{"num_hidden_layers": 14, "hidden_size": 128, "num_attention_heads": 2, "num_key_value_heads": 2, "head_dim": 64, "intermediate_size": 320, "vocab_size": 16384, "hidden_act": "geglu", "norm": "rmsnorm", "norm_place": "peri", "norm_eps": 1e-05, "positions": "rope", "rope_theta": 10000.0, "rope_fraction": 1.0, "qk_norm": false, "attn_scale": 0.125, "bias": "none", "tie_word_embeddings": false, "parallel_block": false, "extras": ["capped logits"], "init": "normal", "init_std_qkv": 0.0715, "init_std_o": 0.0135, "init_std_up": 0.0715, "init_std_down": 0.0135, "optimizer": "adamw", "learning_rate": 0.00274, "lr_mult_qkv": 0.4, "beta1": 0.95, "beta2": 0.98, "lr_head": 0.0139, "max_grad_norm": 2.0, "warmup_steps": 263, "schedule": "wsd", "decay_fraction": 0.855, "decay_shape": "linear", "final_lr_fraction": 0.0, "batch_tokens": 32768, "max_seq_len": 256, "doc_mask": false, "train_tokens": 188700000, "max_steps": 5759, "dataset": "wikipedia_en"}
Each number is 128 + 24 x the weight over its row's rms, rounded and kept within 0 to 255. Layers, rows and columns count from 0. The size above them is the row's rms in percent of the matrix's.

# layer 5 MLP down (transposed), 320x128, rms 0.108, rows 206-223, columns 0-127
size [ 99  94 102 105 102 111  99  91 101 101 100  91  96  91 104 104  93  96]
[[ 98 144 116  93 165 129 140 118  90  91 124 140 121 126 131 104 103  65 105 128 129 127 144 120 154 113 102 139 142 135 145  92 121 137 200 151 144 136 109 163 114 139 158 116 127 129 125 112 108 122 116 129 176 159 107 142 107 149 131 157  98 104 132 128 100  88 114  95 150 166 125 135 119  97 157 147 135 111 150 128 107 175 177 152 106 117 137 139 100 110 131 170 133 106 161 109 152 118 161 157 159 153  91 154 124 126 160  89 113 115 105 143 135 135 104 133 142 132 112 131 149  50 111 131 158 158 127 130]
 [139 133 160  51 100 101 121 140 114 123 133 126 130  99 103 146 151 136 115 156 164  91 136 142  92 125 130 123 112 142  55 134 117 117 115  85 101 163 101 102 138 115 146 140 138 135  80 145 149 118  86 126 116 149 141 110 119 123 135 162 111 137 169 143 118 107 133 127 115 120 123 114 133 113  99 119 163 140 137 152 152 122 108  71 144 139 116 172 130  93 156 119 147  75 141 152 166 138 106  69 124 153 113 142 101 140 130 139  91 134 147 137 117 125 105 144 117 147 153 116 186 148 153 151 112 125  96 147]
 [ 91 101 121 120 117 114 146 101 132 130 146 146  65 149 105 143 135  90 151  98  86 102 137 165 136 143 112 153 130  93 100 138 115 141 108 138 110  88 155 137 152 159 157 126 119  85 130 147 133 102  92 118 135 107 105 102 154 130 139 132  47 140 126 107 158 112 147 129 144  91 117 115 156 112 134 125 173 136 107  90 136 140 112 152 141 144 116 154 113 153 157 103 132 116 147 129 139 129 131 178  94 119  73  98 122 125 111 116 156  74 108 137 101 105 125 130 145 139 117 183 118 160 140 139 152 133 151 154]
 [144 137 146 110 116 148 124 108 181  86 134 151 165 120 122 138 132  95 146 110 127 113 135 142  84 102  56 118 140 111 105 102  61 146 134  83 132 112 125 114 122 109 110 148 106 153 113 133 132 148  95 164 134 122 102 145 167 133 114 143 136 147 133 100  83 106  98 113 135 161 113 163 164 158 125 190 145 129  93 165 159 106 150 154 131 118 158 162 139 131 102 134 164 120 116 141 105 169 123 149 104 138 141  95 115 145  92 140 138 153 118 143 140 163  98 126 126 161 122 156 119 149 148 133 115 143  98 112]
 [131 162 131 114  89 119 124 130 111 119 114 122  95 166  90 107 134 117 115 140 125 173 128 134 112 169  85 101 125 127 108 157  98 133 138 119  88 129 129 129 151 122 101 133 141 125 164 122 122 155 122 130 184 129 158 132 173 133 164 140 130 106 142 134 148 134 156 147 176 148 117 124 163 152  78  86 138 122 134 151 129  91  98 123 158 123 149 141 122 135 174  44 131 152 113 156 113 124 147 130 109 158 136 180  75 145 132 139 125 149 164 156 124 108 133 148 130 117 116 145 127 159  73 152 127 115 120 146]
 [102 136 133 128 103  92 152 126 111 106 131 131 157  87 101 116  93 133 154 126 130 133 124 114 133 146 119 106 121 121 141 143 179 138 115  90  96 144 128 133 116 107  81 107  95 169 142 141 117 133 150 125 153 141 139 135 137 161 125 148 136 136  64 121 121 124 123 131 121 175 135 139 208 106 175 143 114 145 121 144 124 139 116 120 130 134 141 147 140  83  78  94 117 101  85  59  93 128 117 162 172 114 106 130 133 129 110 159 175 119 112 152  89 124 102 104  98 148 154 113 114 122 113 158 122 117 142 131]
 [127  99 112  93 132 129  89 143 138 158 117  71 116 164 101 121 125  85 130 116 148 165 124 127 107  89 103 134 152 132 138 115 143 117 112 147 134 177 167 114 130 128 112 126 124 120 138 114 132 134 155 103 104 125 125 102 169 122 140 118 134 171 126 152 146 121 123 117 150 146 111 120  78 146 111 135  97 130 145 118  73  46 108 147  80 158 117 138 113 110 134 130 154 158 104 100 111 153 136 176 107 125 128 176 121 100 111 117 127 132  85 134 127 108 130 149  97 137 120 158 137 154 175 136  90 175 104 111]
 [ 97 159  81 135  94 121 138 106 140  95 129 143 110  98 152 151  99 146 124 111 116 154 143 113 153 106 119  88 150 128 108 206 120 134 150  96 138 130 146 140 137 141 118 135  97 114 141 120 124 128 116 114 122  95 106 140 112  98 138 130  95 155 135 117 118 166 167 142 133 115 118 198 138 137 116 116 104 127  95 112 128 123 151 166 113 150 101 112 153 138 145 101 129 131 117 114 113 104 132 124 114 139 164 177  89 127 140 158 105 172 130 120 125 120  80 118 128 133 197 144  76 131 132  81  80 143 111 143]
 [149 133 180  90 155 125  89 120 137 157 125 146 148 165 131 148 138 140 126 175 140 110 138 136 154 144 122 111 134  74 160 153 164  97 113 159 158 113 134  88 117  90 110 139  99 123 133 160 171  98 108 143 148 157 123 125 151 124 121 104 138 115 102 138 150 113 128 119 108 110 132  86 133 139 143  90 108 123 132 117 163 135 150 159 108 112 141 102 110 163 115 131 157 188 135 134  99 147 104 167 102 123 141 135 112 105 119 131 105 104 111 130 165 115 116 151 104  72 113 135  92 147 177 139 157  77 157 143]
 [141 150 123 138 117 107 178 148 111 147  92 122 158 122 153 133 104 146 119 128 105 138 106 137 125 125 129 101  69  94 140 102 171 132 158 110 150 129 169  85 126  97 115 126 116 116 106 117 104 119 130 129 107 117 145 134 121 135 152 116 134 161 150 104 129  94 115 131 154  98 150 124 116  98 101 129 148 121 171 132  75 162 128 138 149  97 137 178 145  85 130 130  83 127 120 115 129  99 120 154 180 160 156 140 151 148  95 140 181 153 176 111 167 116 134 110  94 111 105 117 149  98 138 142 174 157 155 127]
 [100 111 148  96 122 121 139  94 175 154 166 108 182 142 124 126 139 128 104 152 127 134 112 119  96 107 114 136  57 104 105 141 159 114 145 134 147 112  96 100  92 117 130 119 126 130 120 151 125 146 145 156 174 136 158  99 150 133 119 129 116 142 125 152 171 101 115 132 115 163 120 106 163 142 148 115 126 151 124 150  99 106  91  89  76  80 171 146 126 168 133 122 147 131 152 151 130 127  84 145 124 104 118 167 125 125 134 100 139 104 107 159 112 137 119 120 167 107  75 167 135 124 153 144 135  99 113 157]
 [109 181 169 165  91 127 124 145 145 123 133 114 146  96 147 181 104  97 106 146 135 163 146 126 100 127 134  89 126 134 132 131 130 174  92 101 107  90  78 214 109 150 130 135 119 125  92 143 125 148 147 154 142 130 120 169 112  96 122 137 140 127 136 141 121 159 123 125 168 131 106 137  86 137 134 141  87 140 145 121 112 143 148 127 129 117 153 125 133 119 159 153 129 125 103 121 126 131 101 114 133 133  92 151 172 110  97 112  98 109 153 118 110 143 114 156 178 117 106  88 145 113 109 152 123 158 169 154]
 [115  86 151 101 118 143 125  95 158 145 113 110  99 131 142 126  93 162 102 113 114 135 128 150 145 128 126 170 145 105 110 106 120 130 114  96 142 109 104 141 119 116 183 121 150 106 114 157 109  86 163 142 105 125 117 156 109 141 144 160 109 145 141 123 146 146 159 132  88  74 143  99 149 139 162 136 135 121 130 141  97 157 127 141 133 142 137 133 119 161 118 154 142 115 128 141 127 144 103 107 158 100  99 153 108 134 183 127 184 162 158 118  45 100 101 118 102 129 140 115 101 131 135  87 102  80 150 146]
 [112 177 154 160 124 116 129 117 124 145 103 142 132 127 113 128 116 107 151 119 109 183 163 135 155  96 136 149 177  86 148 140 132  74  85 111  93 151 136 156 111 179 159 146 134  84 137 114 104 165 144 140 159 140 156 124 146 132  79 109 157 137 120 123 134 116 128 120 123  75 112 130 124  60 136 136 126 164  98 131 155  97 133  96 185 169 107 116 111 135 125 157 154 140  98 127 111 138 113 145 132  89 107 117 101 115 141 145 130 122 140 136 125 139 116 122 119 155 136  82 146 138 153 133 155 108 112 151]
 [115 149 146 167  74 109 112 164 115 128 108 141 143  80 163 115 108  95 112 164 143 155 146 161 147 127 105 116 118  97 119 117 137 115 152 163 138 145 172 118 156 116 145 147 129  98 116 136 115 137 163 131 142 133 141 170 126 118 125 141 110 135 189  76 162 104 127 117 137 134 147 101 108 172  74 123  89 117 158 118 136  88  79  96 132 116 165  81 102 145 148 131 114 120 114 147 128  99 144 126 135 156 134 131 108 156 110 136 167 144 131 126 137  76 105 144 131 109 106 136 181 128 101 120 132 138 132 152]
 [127 102 140  84 179 126 112 104 103 145 107 103 126 125 157 131 118 127 144 109 118 106 155 148 172  93 127 164 130  95 119 135  82 162 129 143 110 107 136 138 147 153 122 125 145 106 150 166 124 141 135 122 126 144 151 138 101 106 132 111 124 157 113 152 155 121 131 110 182 137 134 137 143 148  94 125  66 161 135 114  99 145  98 115 134 107 125 153  67 132 119 102 165 172  55 120 109 132  93 136 120 134 130 119  95  87 131 126 121 139 154 130 171  94 102 142 120 160 126 151  83 137 123 169 111 153 127 101]
 [109 144  88 119 163 127 102 142 132 138 128 111 118 135 100 151 130 166 142 141  85 134 154 124 130 168 151 143 115 109 113 143 112 143 112 122 127 161 123 132 131 174 136 155  75 177 138 177 127 102 113 112 138 141 117  97 115 150 131 120 145 133  91 149  99 143 152 130  80 129 135 142 107  64 165 156 148 119 125 112 139 144 135 117 123 108  97 202 134 146 130 128 163  96 111 116 115 129  87 134 131  97 112 107 147 142 107 125  92 126 145  93 136 159 141 104 132  91 120 114  60 178 156 118 146 143 127 106]
 [135 122 123  92 104 134 167  88 103 121 128  70 121  97 153  91 144 144 128 123 109 137  73 140 135 125 151 104  97 155 141 133 143 135 160 104 115 127 140 119 152 159 117 161 133 108 142  86  87  91 131 143 129 118 157 110 165 130 139 138 139 162 157 142 102 146 102 169 167 103 126 126 147  97 160 121 113 122 127 130 150  78 115  94  94 128 106 122 166 104 150 119 139 114 108 118 175  90 113 131  55 152 123 144 113 130 168 151 100 132 128 133 149 101  81 135 102 154 112 115 167 148 122 137 137 139 117 136]]
# layer 5 MLP gate, 320x128, rms 0.118, rows 207-224, columns 0-127
size [102 105 101 100 109  99  92  99  94  95  95  96  92 101 100 103  95 101]
[[ 72  98 156 105 140  92 117 144 102 129 127 138 131 121 124 164 113 126 101 145 145 123 106 138 137 132 121 161 135  99 101 116 157  60  72 114 181 139 169  98 155 159 110  94 136 161 104 144 152 142  94 144 141 130 141  98 115 155 139 165 130 124 149  95 159 132 127 137 139 152 134 124  86 142 129 119  82 104 123 125 158 150 147 126 119 129 159 105 116 149 160  91  91 139 191 161 142 116  92 122 109 139 132 149 119 109 175 140 113  97 126 160 129 122 142 119 137  86 135  99 127 129 120 111 172 130 126 140]
 [120 132 145 140 109 123 161 141 131 127 159 114 144  97 137 179 148 125 110 136 129 118 175 150  90 129 115 125 115 135 117 151 100 104 182 161  88 103  92 108  93 117 141 146 120 100 123 119 146 142 109 155 142 145 119 125 118 118 142 167  94  96 139 132 148 168 102 119 158 100 152  96 123 141 108 112 112 103 122  98 126  74 130 166  97 160  91  96 122 134 155 102 142 129 120  65 144 132  81 102 168 138 118 119 110 124 103 108  96  92 159 136 154 150 112 121  87 156 141 165 129 117 144 112 127  93 167 145]
 [130 164 148 155 145 162 121 122 123 131 126 132 143 118 115 148 123 137 130 162 133 162 128 136 146 125 135 159 168 131 152 154 132 134 113 172 129 140 130 137 120 143  90 146 145 167 101 114 137 109  52 157 136  96 141  99 112 122 108 123 137  92  80 117 171 149 132 117 121 132  94 102 135 178 140  96 140 158 138 129 153 153 135 110 136 133 164 169 144 156  94  83  81 111 102 163 159 101 157 135 150 144  88  84 132 136 154 123 142 146  99 167  96 174 137 163  94 105 137 143 115 113 141 100 118 140 120 130]
 [ 89 146 115 124 122 151 135 122 125 107 170 109 150  89  63 126 137 134 127 153 104 127 126 174 163 114  87 139 113 124  95 134 101 127 102 186 138 171 133 121 124 115  80 103 148 113 113  98 128 116 125 141 109 130 120 154 149 120 130 143 163 152 101 130 124 123 119 103 146 118 121  97 137 144 127  99 150  98 136 139 168 146  90 118 147 120 146 121  87 129 160  92 186 107  96 153 129 111 117 117 154 155 105 133 133 167 149 127  85 157 152 141 171 177  84 133 104 104 122 131 117 133  85 144 146  97 110 113]
 [136 139 143 195 107 169 109 128  82 122  99  98 146 118 121 116 172 110 122 170 158 106 123 175 161 154 141 141 185 129  99 109 129 125 105 137 157 146 134 100 133 164 128 134 160 107  74 169 109 117 129 113 111 137 128 100  95 128 118  96 116 131 181 129 130 112 138 117 160  74 121 128 103 120 147  98 125 122 141 133 125 132 112 123 109 145 116 132  99 162 138 107 167 171 140 116 127 161 113 110 144 133 102 117 109 154 125 147 136  88 159 107 155 104 125 155 110 142  95 124 143 117  99 107 111  75 155 117]
 [141 156 121  84  96 118 159  92 142 125 140 111 156  98 119 167 104 115  82 136 167 160 144 121 156 115 135 147 122 105 122 102 138 139 144 133  93 154 122 124 186 101  47 134 135 141  96 152 146 128 108 123 152 112 156 109 102  96 120 142 116  78 121 121 135  92 125 102 176 162 144 131 164 132 138 139 164 159 109 159 119 136 131 104 140 144 120 120 114  86 114 114  91 105  88 108 139  96 130 120 129 111 104  93 110 113 151 137 104 134 160 166 162 155 110 119 146 174 131 142 136 146 146 119 147 136 129 152]
 [118 129 117 125 173 107 119  95 112 132 120 152 124 120 126 128 115 107 143 185 146 108 120 113 139 110 141  94  82  67 108 117 159 140 125 128 130 122  86 160  91 163  97 143 109 178 125  99  59 153 162 128 126 173 143 108 100 110 175 115 146 126 137 142 113 162 146  89  94 124 140 113 136 136 110 131 115 147 121 146 102 146 144 104 143 101 111  92 155 113 116  92 124 140 115 109 134 154  84 111 178 131 108 151 132  84  84 134 142 132 128 148 110 118 119 107  98 153 121 125 112 113 103 139  94 111 153 157]
 [104 151  93 137  94 138 108  85 137 121 110  90 142 140 118 151 155 128 150 154 134 115 128 104 166 102 125 145  88 148 125 126 120  91 105 128 154 111 162 100 138 138  63 119 122 144 119 131 119 148  95 127 116 143 101 121 121 108  97 117 125 136 124 190 116 129 109  84 133 146 156 129 124 147 154 104 145 150 136 143 114 134 126 135 130 116 106  97 145 136 118  81 202 127 110  84 149 150 114 110 138 147 131 109 118 101 108  80 140 183 136 202 147 152 117 125 164 106 128 107 141 108 154 125  89 134 132 155]
 [102 103  88 105 118 167 155 171  99 186 150 128 152  93 119 127 112 131 100 150 149  89 135  85 121 116 109 152  98 152 105 113 128  91 110 134 152 120 138  77 127 146 101 102 106 165 120 165 167  90  82  95 131 107 104 140 149 135 117 132 193 146 166 131 133 135 138 100 143  83  95  98 132 129 123 108  93 121 130 149 114 139 139 108 145 135 144 102 101 110 141 103 124  92 138 119 150 140 140 127 130 138 139 103 139 120  75 102  91 102 125 115  98 126  97  81 132 121 113 140 143 111 137 147 151 130 141 109]
 [128 143 132 157 142 138 130 135  96 136 148 154 143 131 129 120 133 129 141 149 133  97 126  88 127 148  90 139 176 145 182  99 142 139 150 131 132 102 157 108 118 148 131  69  60 126 112 146 153 141  59 139 129 123 111 119 118 138 162 120 143  98 120 146  95 135  95 148 101 130 154 107 159 168 135 114 144 128 106  66 120 126 101 119 121 142 114 149 136 147 150 107 144 131 132 150 133 122 123 118 117 115 137 148 129 133 188 111 106 114 151 149 144 145 121 161 100 120 102 139 132 156  97 125 138  48 150 181]
 [148 108 142 121 116 180 128 124 124  97 130 144 147 149 118 119 135 103 138 115 119  65 124 150 144 171 110 127 117 120 148 129 140 113 138 124 174 153 174 137 123 136 115  85 102 128 129  87 139 123  77 135 146 157  97 105 125 146 120 111 128 144 154 127 100 188 116  99 131 113 128 116 141 175 121  91 103 122  82 142 125 135 133 106 112 161 197 115 152 124 137 119 143  98 133 120 132  88 116 133  99 105 129 161  74 150 136 158 140 115 135 125 124 148 141 154 133 133 136 128 114 151  61  89 141  80 164 139]
 [140  92 125 159 122  77 113 171 149 135 134 162 152 104 160 181 134 128 135 119 150 152 128 131 137 156  98 101 148 120 160 106 154 151 104  94 128 123 141 107 158 120 118 109 105 135 129 161  98 118 120 134 136 143 166 137 142 158 133 180 159  59 155 172  97 124 115 101 120 104 109  95 103 104 112 141 122 138 141 124 137  86 124  96 103 146 117 148 108 193 121 161 149 127 114 151 132  94 114 151 120 111 118 174 135 126 151 149 168 126 138 150 136 113 115 139 100 128 139 115 129  98 176 101 103 137 125  94]
 [125 135  93 134 167 115 128 107 117 188 103 174 156 120 119 108  56 122 134 152 129 103 152 112 126 143 169 114 122  74  93 144 175 128 113 125 110 105  98 108 114 160  84 122 112 135 102 144 106 153 124 143 160 129 158  88 128 109 120 153 108 131 121 114 170 153 149 136 122  92 105 123  89 140 177 109 157 156 145 114 144  98 130  91 136 144 112 154 125 185 103 139 134 133 116 124 155 161 118 107 125 138 113 146 132 135 111 121 140 120 177 139 142 176 132 138  81 106 146 136 136 140 110 162 139 120 128 119]
 [100 129  77 138 123  96 154 140 103 110 126 119 147 102 145 202 139 138 131 150 107 138 150 151 128 190 146 105 116 106 138 120 148 141 121 152 127 131 138 126 154 105 120 146 126 142  88 113 102 154 132 110 135 122 142 116 117 104 187 137 136 119 169 181 133 118 109  85 107 146 123 120 151 110 142 145 134 177  81  92 141 139 125 126 133 100 152 148 148  99 145 137 171 123 120 122 191 118 155 100 148 138  98 142 127 102 118 116  91 101 124 130  98 101  97 117 118 155 150 137 145 180 120 125 130 158 125  80]
 [ 98 127 132 140  97 112 122 127  76 151 110 117 113 136 130 109 120 153 126 136 122 122 131 133 125 157 128 126 144 188 175 111 132  98 138 184 162 115 113  81 155 125 126  94 103 120  98 133 118 132 133 164 103  92  84 130 125 123 104 154 138 132 108 108 164 145 167 147 120 151 147 119 130 184 135 113 137 117 117 129 134 128 116 156 110 141 103 135  87 131 139 117 156 131 147 109 173 112  99 129  84 133 168 119  77 157 141 106 160 119 174 123 170 103 146 132 120 117 120 122 133 150  93  98  52 118 140 151]
 [117 127 135 117 142 106  96 134 158 158 131 152 120  71  77 147 120 162 154 151 134 124 169 179 110 185 148 109 124  94 118 145 109  91 125 158 137 154 120 104 161 166 152 137 105 154  84 135 129 130 132  97  94 145 156 113  87  89 105 135 109 135 138 162 126 126 136 132 112 140  94 128 113 111 163 155 142 145 106 124 150 145 174 118 126 133 162 173 109 109 162 121 190 116 122 145 143 124 152  86 162 119  95 166 141 112 133 121 114 117 147 127 100 104 135 133 140 116 105 142  94 141 132 124 102 167 135 137]
 [124 165 134 134 112  80  70 106 145 120 131 171 124 158 127 134 121 104 122 160 139 135 119  75 160 124 103 144 101 108 109  87 151 125 122 130 114 161 117 154 105 153 136 165 107 206 151 124 142 136 116 138 143 169 118 119  77 121 128 131 124 131  90 139  92 116 109 106  51 110 121 121 103 137 126 105 139 125 153 127 141 176 164 117 149 125 127 172 136 163 131 134 133 152 168 153 141 139 119 122 171 115 128 115 142 179 106  99 101 138 161 117 120 117 147 150 138 131 106 141 114 129 108 143 162 129 143 139]
 [ 98 106 123 100 110 132 137 129  99 153 133 137 127 145 118 144 112 120 134 112 144 111  96 150  97 111 129 179 139 139 144 106 163 111 151 147 178 153 128  81  75 147 151 143 130 143 119 114 117 101 115 110 196 171  92 111 118 112 138 105 126 131 129 156 150  85 121 107 121 136  81 121 122 171 129 163 153 118 113  99 154 163 120 129 107 140 147 121 154 144 171  91 166 172 125 107 141  90 134  90  71 108 143 111 135 134 111 109 105 172 114 138 109 125 127 130 142 122 114 150 124 156 147 132 125 142 131 187]]
# layer 5 MLP up, 320x128, rms 0.123, rows 207-224, columns 0-127
size [106  98 109 104 109  90  87  99 106 105  91  91  87 100 101 110  94 108]
[[176 143 103 157 116 151 118 132 130 121 115  93 115 117  94 127 144 104 145 134 120 126 123 135 127 162 116 142 137 157 125 112 135 128 161 152 104 162 108 186 103 105 107 156 153  82 122 118  85  83 129 124 143 138 155 126 121 105 125 120 134 129 142 153  93 104 134 116 131 105  98 129 195 123 113 148 155 138 112 146 122 107 141 118 157 114 124 182 100 102 112 159 160  96  78  84 134 130 141 121 187 119 104 143 105 148  71 102  97 169 135 127 137 124 107 176 122 163 131 142 131 151 127 139 125 114 171 126]
 [167 127 119 172 133 118 127 130 102 116 108 115 117 125 130 129 133 134 129 134 124 169 145  88 142 116 114 133 155 114 189 105 127 121 141 116 113 134 151 157 125 104  89 146 152 123 131 146 158 169 171 170 116 176 101 153  80 132 158 114 112 117 158  95  95 164 119 127 154  85 128 111 171  96 124 120 113 158 144 110 115  96 161  93 122 139 145 141 106 123  99 121 156 117 125 159 141  89 168  97 113 158 102 128  97 128  91 116 186 140 125 139 118 140 136 107 134 138 121 177 130 117  87 138 151 100 167 107]
 [145 102 153 131 147 137 125 122  96 166  84 151 128 127  76 122 115 129 130 150 130  95 114 148 140 113 139 132 149 122 132 110 134 144 143  67 123 146 153 163  71 166 140 135 155 137 139  80  91 136 128 120 114 124 117 160 135 105 124 153 181 119 156 133 122 121 122 113  87 134  90 112 150 117 143 129 132 130 128 144 140 113 187 114 167 101 135  91 175 117 101 110 118 117 102 192 120 135 139 123 123 134 164 127 117 154 116 155 117 118 105 137 156 128 136 184 115 150  93 140 113 124 159 109 175 117 183 120]
 [108 126 135 130 143 119 172 117 115 127  93  86 157 104 103 115 110 155 111  99 149 132 119 133  81 146 144  92 140 154 117 141 129 141 152 138 120 128 151  88 172 111 147 105 117 157 118 131 117 143 114  80 162 117  91  90 132 151 153 105 117 171 183 139 152 125 120 139 135 140 181 136 148 152 149 108 113 110 122 125 140  92 142 153 142 150  45 134 159 117 129  99 101 118 179  71 142 121 141 124 119  91 144 105 155 126  98 127 166 106 124 135 120 129 135 114 118 136 139 123 162 146 127 133  76 145 107 114]
 [110 107 118 154 101 126 118  98  99 102 144 182 123 152  97 121 128 140 138  88 143 106 172 118 117 136 125 134 141 162 152 150 155 104 151 163  81 117 113  97 108 117 148 151  66 168 143 125 100 133 142  96 108 113 137 154 174 144 138 155 154 124 135 116 184 175 133 117  95 154 122 127 185 112 110 149  76 107 114 128 117 147 101 136 130 114 100  82 143 135 136 104 152 132 120 120 103 121 164 112  98  98 116 165 106 141 133  93 129 124 125  95 118 129 118 121 114 182 139 133 116 113 110 128 141 167 119 114]
 [146 156 134  79 158 103 104 144 128 136 144 134 116 113 115 110 143 121 128 116 135 122 142 133 140 120 129  95 103 103 149 139 103 132 128 151 104 173 102 131 156 122  89 155 153 137 114 110 129  89 118 100 113 116 152 139 154 107 147 161 128 101 122 170 138 159 139 145 121 159 120 146 148 113 101 127 156 194 215 144 106 116 172 107 148 144 146  94 111 145 100 135 104 104  90 127 102 117 113 179 125 114  82 100  95 110 156 146 130 127 133 138 153 123 104 149 117 151 129  75 116  70 143 124 117 103 146 128]
 [138 122 134 141 121 173 109 159 121 164 169 100 112 116 109 150 154 124  97 121 134 133 137  68 126 105 144 141 136 131 115 146 119 142 144 122 124 116 161 125 151 118 133 122  66 120  71 191 130 101 127  97 129 139 130 116 125 161 108 117 136 158 136 149 132 143 154 142 151 121 115 118 113 133 100 113 126 102 115 121 114 114 100 169 119 182 169 108 126 119 136  92 127 166 102 126 108 134 129 150 124  89  69  70 111 153 103 105 169 104 109 113  94 111 147 149 171 129  95  91 151 119 123 140 115 140 113 167]
 [104 146  97  97 122 127 170 152 135 169 116 131 190 128 172 163 108 126 102 136 130 132 114 120 157 152 133 124  57  94 138 124 113 124 112 150 153 138 133  88  93  99  75 123 143 128 143 130 156 143 137 128 101  98 137 144 127 120 129 109 142 157 135  92 115 115 121 131 136 147 109 136  72 155  97 118  67 144 130 151 144 121  86 131 128 154 100 114  86 141 126 101 141 137 135 149 151 141 129 137 110 137  98  68 155 109 110 178 120 130 138 126 120 140  92 125 149 118 109 102 139 173 139 105 168 107 117 127]
 [177 120 177 168 117 106 119 144 141 159 151 105 109 147 162 123 137 134 134 119 100 162 115 157 148 160 148 126 191  98 134 143 137 167 110 107 127 138 157 175 109  91 137 143 123 125 106  96 143 146 145 131 115 123 127 128 126 158 104 153 108  82 122 123 143 158 124 133  86 130 173 140 136 154 147 107 183 110 101 138 156 144  81 144 141  93 128 124  88 106 115 147 137 143  87  83 139 124 132 136 119 101 102 150  80 104 115 127 137  98 170 127 140 137 136 188  86 128 117 126 120 132 115 120 138 109 138 115]
 [126 108 136 144 128 192 140 100 142 114 123 110 122 124 136 131  86 135 212 127 168  99 127 193 138 142 124 110 137 108 130 145 123 118  82 145 157 141 130 110 120 149 189 128 143 107  89 107 165 181 111 149 143 156 122 134 106 109  81 164 130 112 146 141 148 164 149 104 104 153 148 119  76 126 121 137 137 112 133 123 130 128 109 164  73 143 103 139  98 101 150 159 135 125 129  74 138 130 163 114  98 145 126 116 111 150 128 134 135 154 122 114 138 115 149 104 118 123 130 162 146 133 143 147 122 133 118 101]
 [154  99 142  95 154 114 137 149 125 100 117 123 116 110 136 105 135 132 138 158 123 138 147 142 128 123 153 120  92 140 139 111 112  94 124 153 142 108 166  81 119 112 101 164 180 138 137 139 140 119 161 121 126 130 142 111 109 148 138 112 108 161 173  98 142 113 110 136 130 138 151 143  93  84 137 121 164 165 193 166 121 121 125 113 114 162  75 147 124 131  49 118 160 170 150 126 144 162 121 109 150 120 120 108 131 125 125 155 125 107 125 171  95 109  91 126  81 107 110 160 113 143 155 136 166 154 131 107]
 [ 99 155 117 139 141  95  95 123 151 152 108 133 159 148 162 139 118 126 126 127 125 155 103 103  80  83  85 132 136 167 139 169 140 123 160 139  48 107 147  85 165 149 154 126 104 169 113 128 158 133 111 144 142 103 148 130 126 142  95 137 133 124 113 111 145 107 122 138 153 124  96 176 111 136 127 177 125 112 128 133 138 135  90 102  73 123 157 124 143 131 137 113  95 139 120 102 137 109 102  94 106 135 105 106 105 137  71 129  96  95 129 137 104 163 143 111 164 125 104 142 105 158 112 161 117 133 131 133]
 [110 139 111 102 127 149 116 100  83 148 141 129 118 129 143 111  74 135 130 120 112 120 174 115 139 100 152  94 101 123 116 137 136 133 166 107 120 127  96  87 115 144  81 113  78 145  91 159 139 142 131 121 133  98 137 119 131 146  85 152 107 199 118 104 111 136 158 137  72 128 134 135 128 159 114 107 140 162 127 123 117 122 139 119 102 129 128 136 137 187 170 134 149 108 121 122 138 152 126 138  83 132 108  98  95  92 151  91  97 103 112 152 116 151 102 104 101 135 143 134 135  76 136 146 175 137  91 124]
 [149  96 132 147 131 105  94 121 147  99  94 172 144 134 124 150 111 118 111 128 132 107 118 120 127 125 121 160 150 133  82 130  99 143  97 117 152 115 161 119 108 154  89 109 155  98 133 120 148  83 120 122 109 139 158 157 136 125 154 124 136 164 151 153 131  86 131 119 155 123 150 123  61 171 133  76 124 118 143 144 124  89 124 122 111 130 169  86 146 130 137 116 130 104 113 166 123 137 134 110 175 157 142 134 106 119 125 191 158 174  88  89 128 131 144 111 138 130 145 136 123 103  81  92 169 124 135 162]
 [129 126  88 132 130 129 124 119 106  87 123 137 152 107  74 132 127 144 152 103 136 128 135 174 125 118  99 136 112 168 110 126 134 156 137 176  98 139 172  91 128 106 111 130 155 141 108  96 120 120 145 124 132 152 125 154 149 139 125 147  77 135 159 146 150  99 143 120 118  99 171 125 147 149 145 140 144 164 177 116 116 173 142 114 100 137 126 135 172 139 144 124 167 154 149 104 132 164  97 146 109 159 146 113 141 153 123 135 103 154 101 144 139 112 125  67 142 135 144 136 133 100 135 198 111 114 114  63]
 [109 148  82 131 161 105 142 107 119 128  76 143 135 126 156 145 127 103 151 126 142 157 103 162 131 144 134 178 124 100 162 138 135 128 162 120  89 123 153 152 137 135 149  98 154 167 118 179 139 134  95 128 134 118 177 101 119  93 117 109 123 115 120 113 117  99 129 117 117 123 132  99 116 115 164 141 132  98 153  91 144 145 111 142 107 108 136 155  86 113 154 102 123  86 128 138 140 115 147  83 150 144 124 124 197 143  97 114 143  87 118 140  75 136 142 127 163  90 127 133 146 191 137 103 114 113 135 100]
 [193 168 145 158 147 139 138 112 143 131 126 112 126 176 104 117 145 184 209 129  93 138  94 123 141 153 163  85 153 104 150 115  89 140 112 128  90 173 107 121 104 150 141 173 134 135  91 135 147 125 123 147  99 142 126 134  90  94 140 129 111 141 137 129 138 118 127 129  83 140 139 121 153  63 125 110 102 140 152 147 120 111 117 113 139 112 134 159 118 159 111 116 112 115 111  88 121 126 123 137 145 110  95 114 148 133 111 151 140 105 132 158 139 146 133 131 121 124 165 106 132 112 111 140  87 107 154  81]
 [110 121 130 189 104 169  90  84 143 122  88 101 116 163 123 125 139 132 116 123  97 106  90 125 101 112  88 123 192 122 123 132 128 155 133 131 111 128 132 141 158  90 107 128 129  70 148 151  94 119 164 150 140 106 142 107 133 153 118  69 168 141 141 138 105 120 124 137 112 121 160 104 185 121 163 119  94 125 111 118 134 112  88 113 144 129 113 171 121 113 146 167 136 122 122 137 132 113 114 139 123  91 147 154 162 163 131 121 120 115  97 156 129 143 131 146 154 154 103 127 160 182 132  93 132 138 112 124]]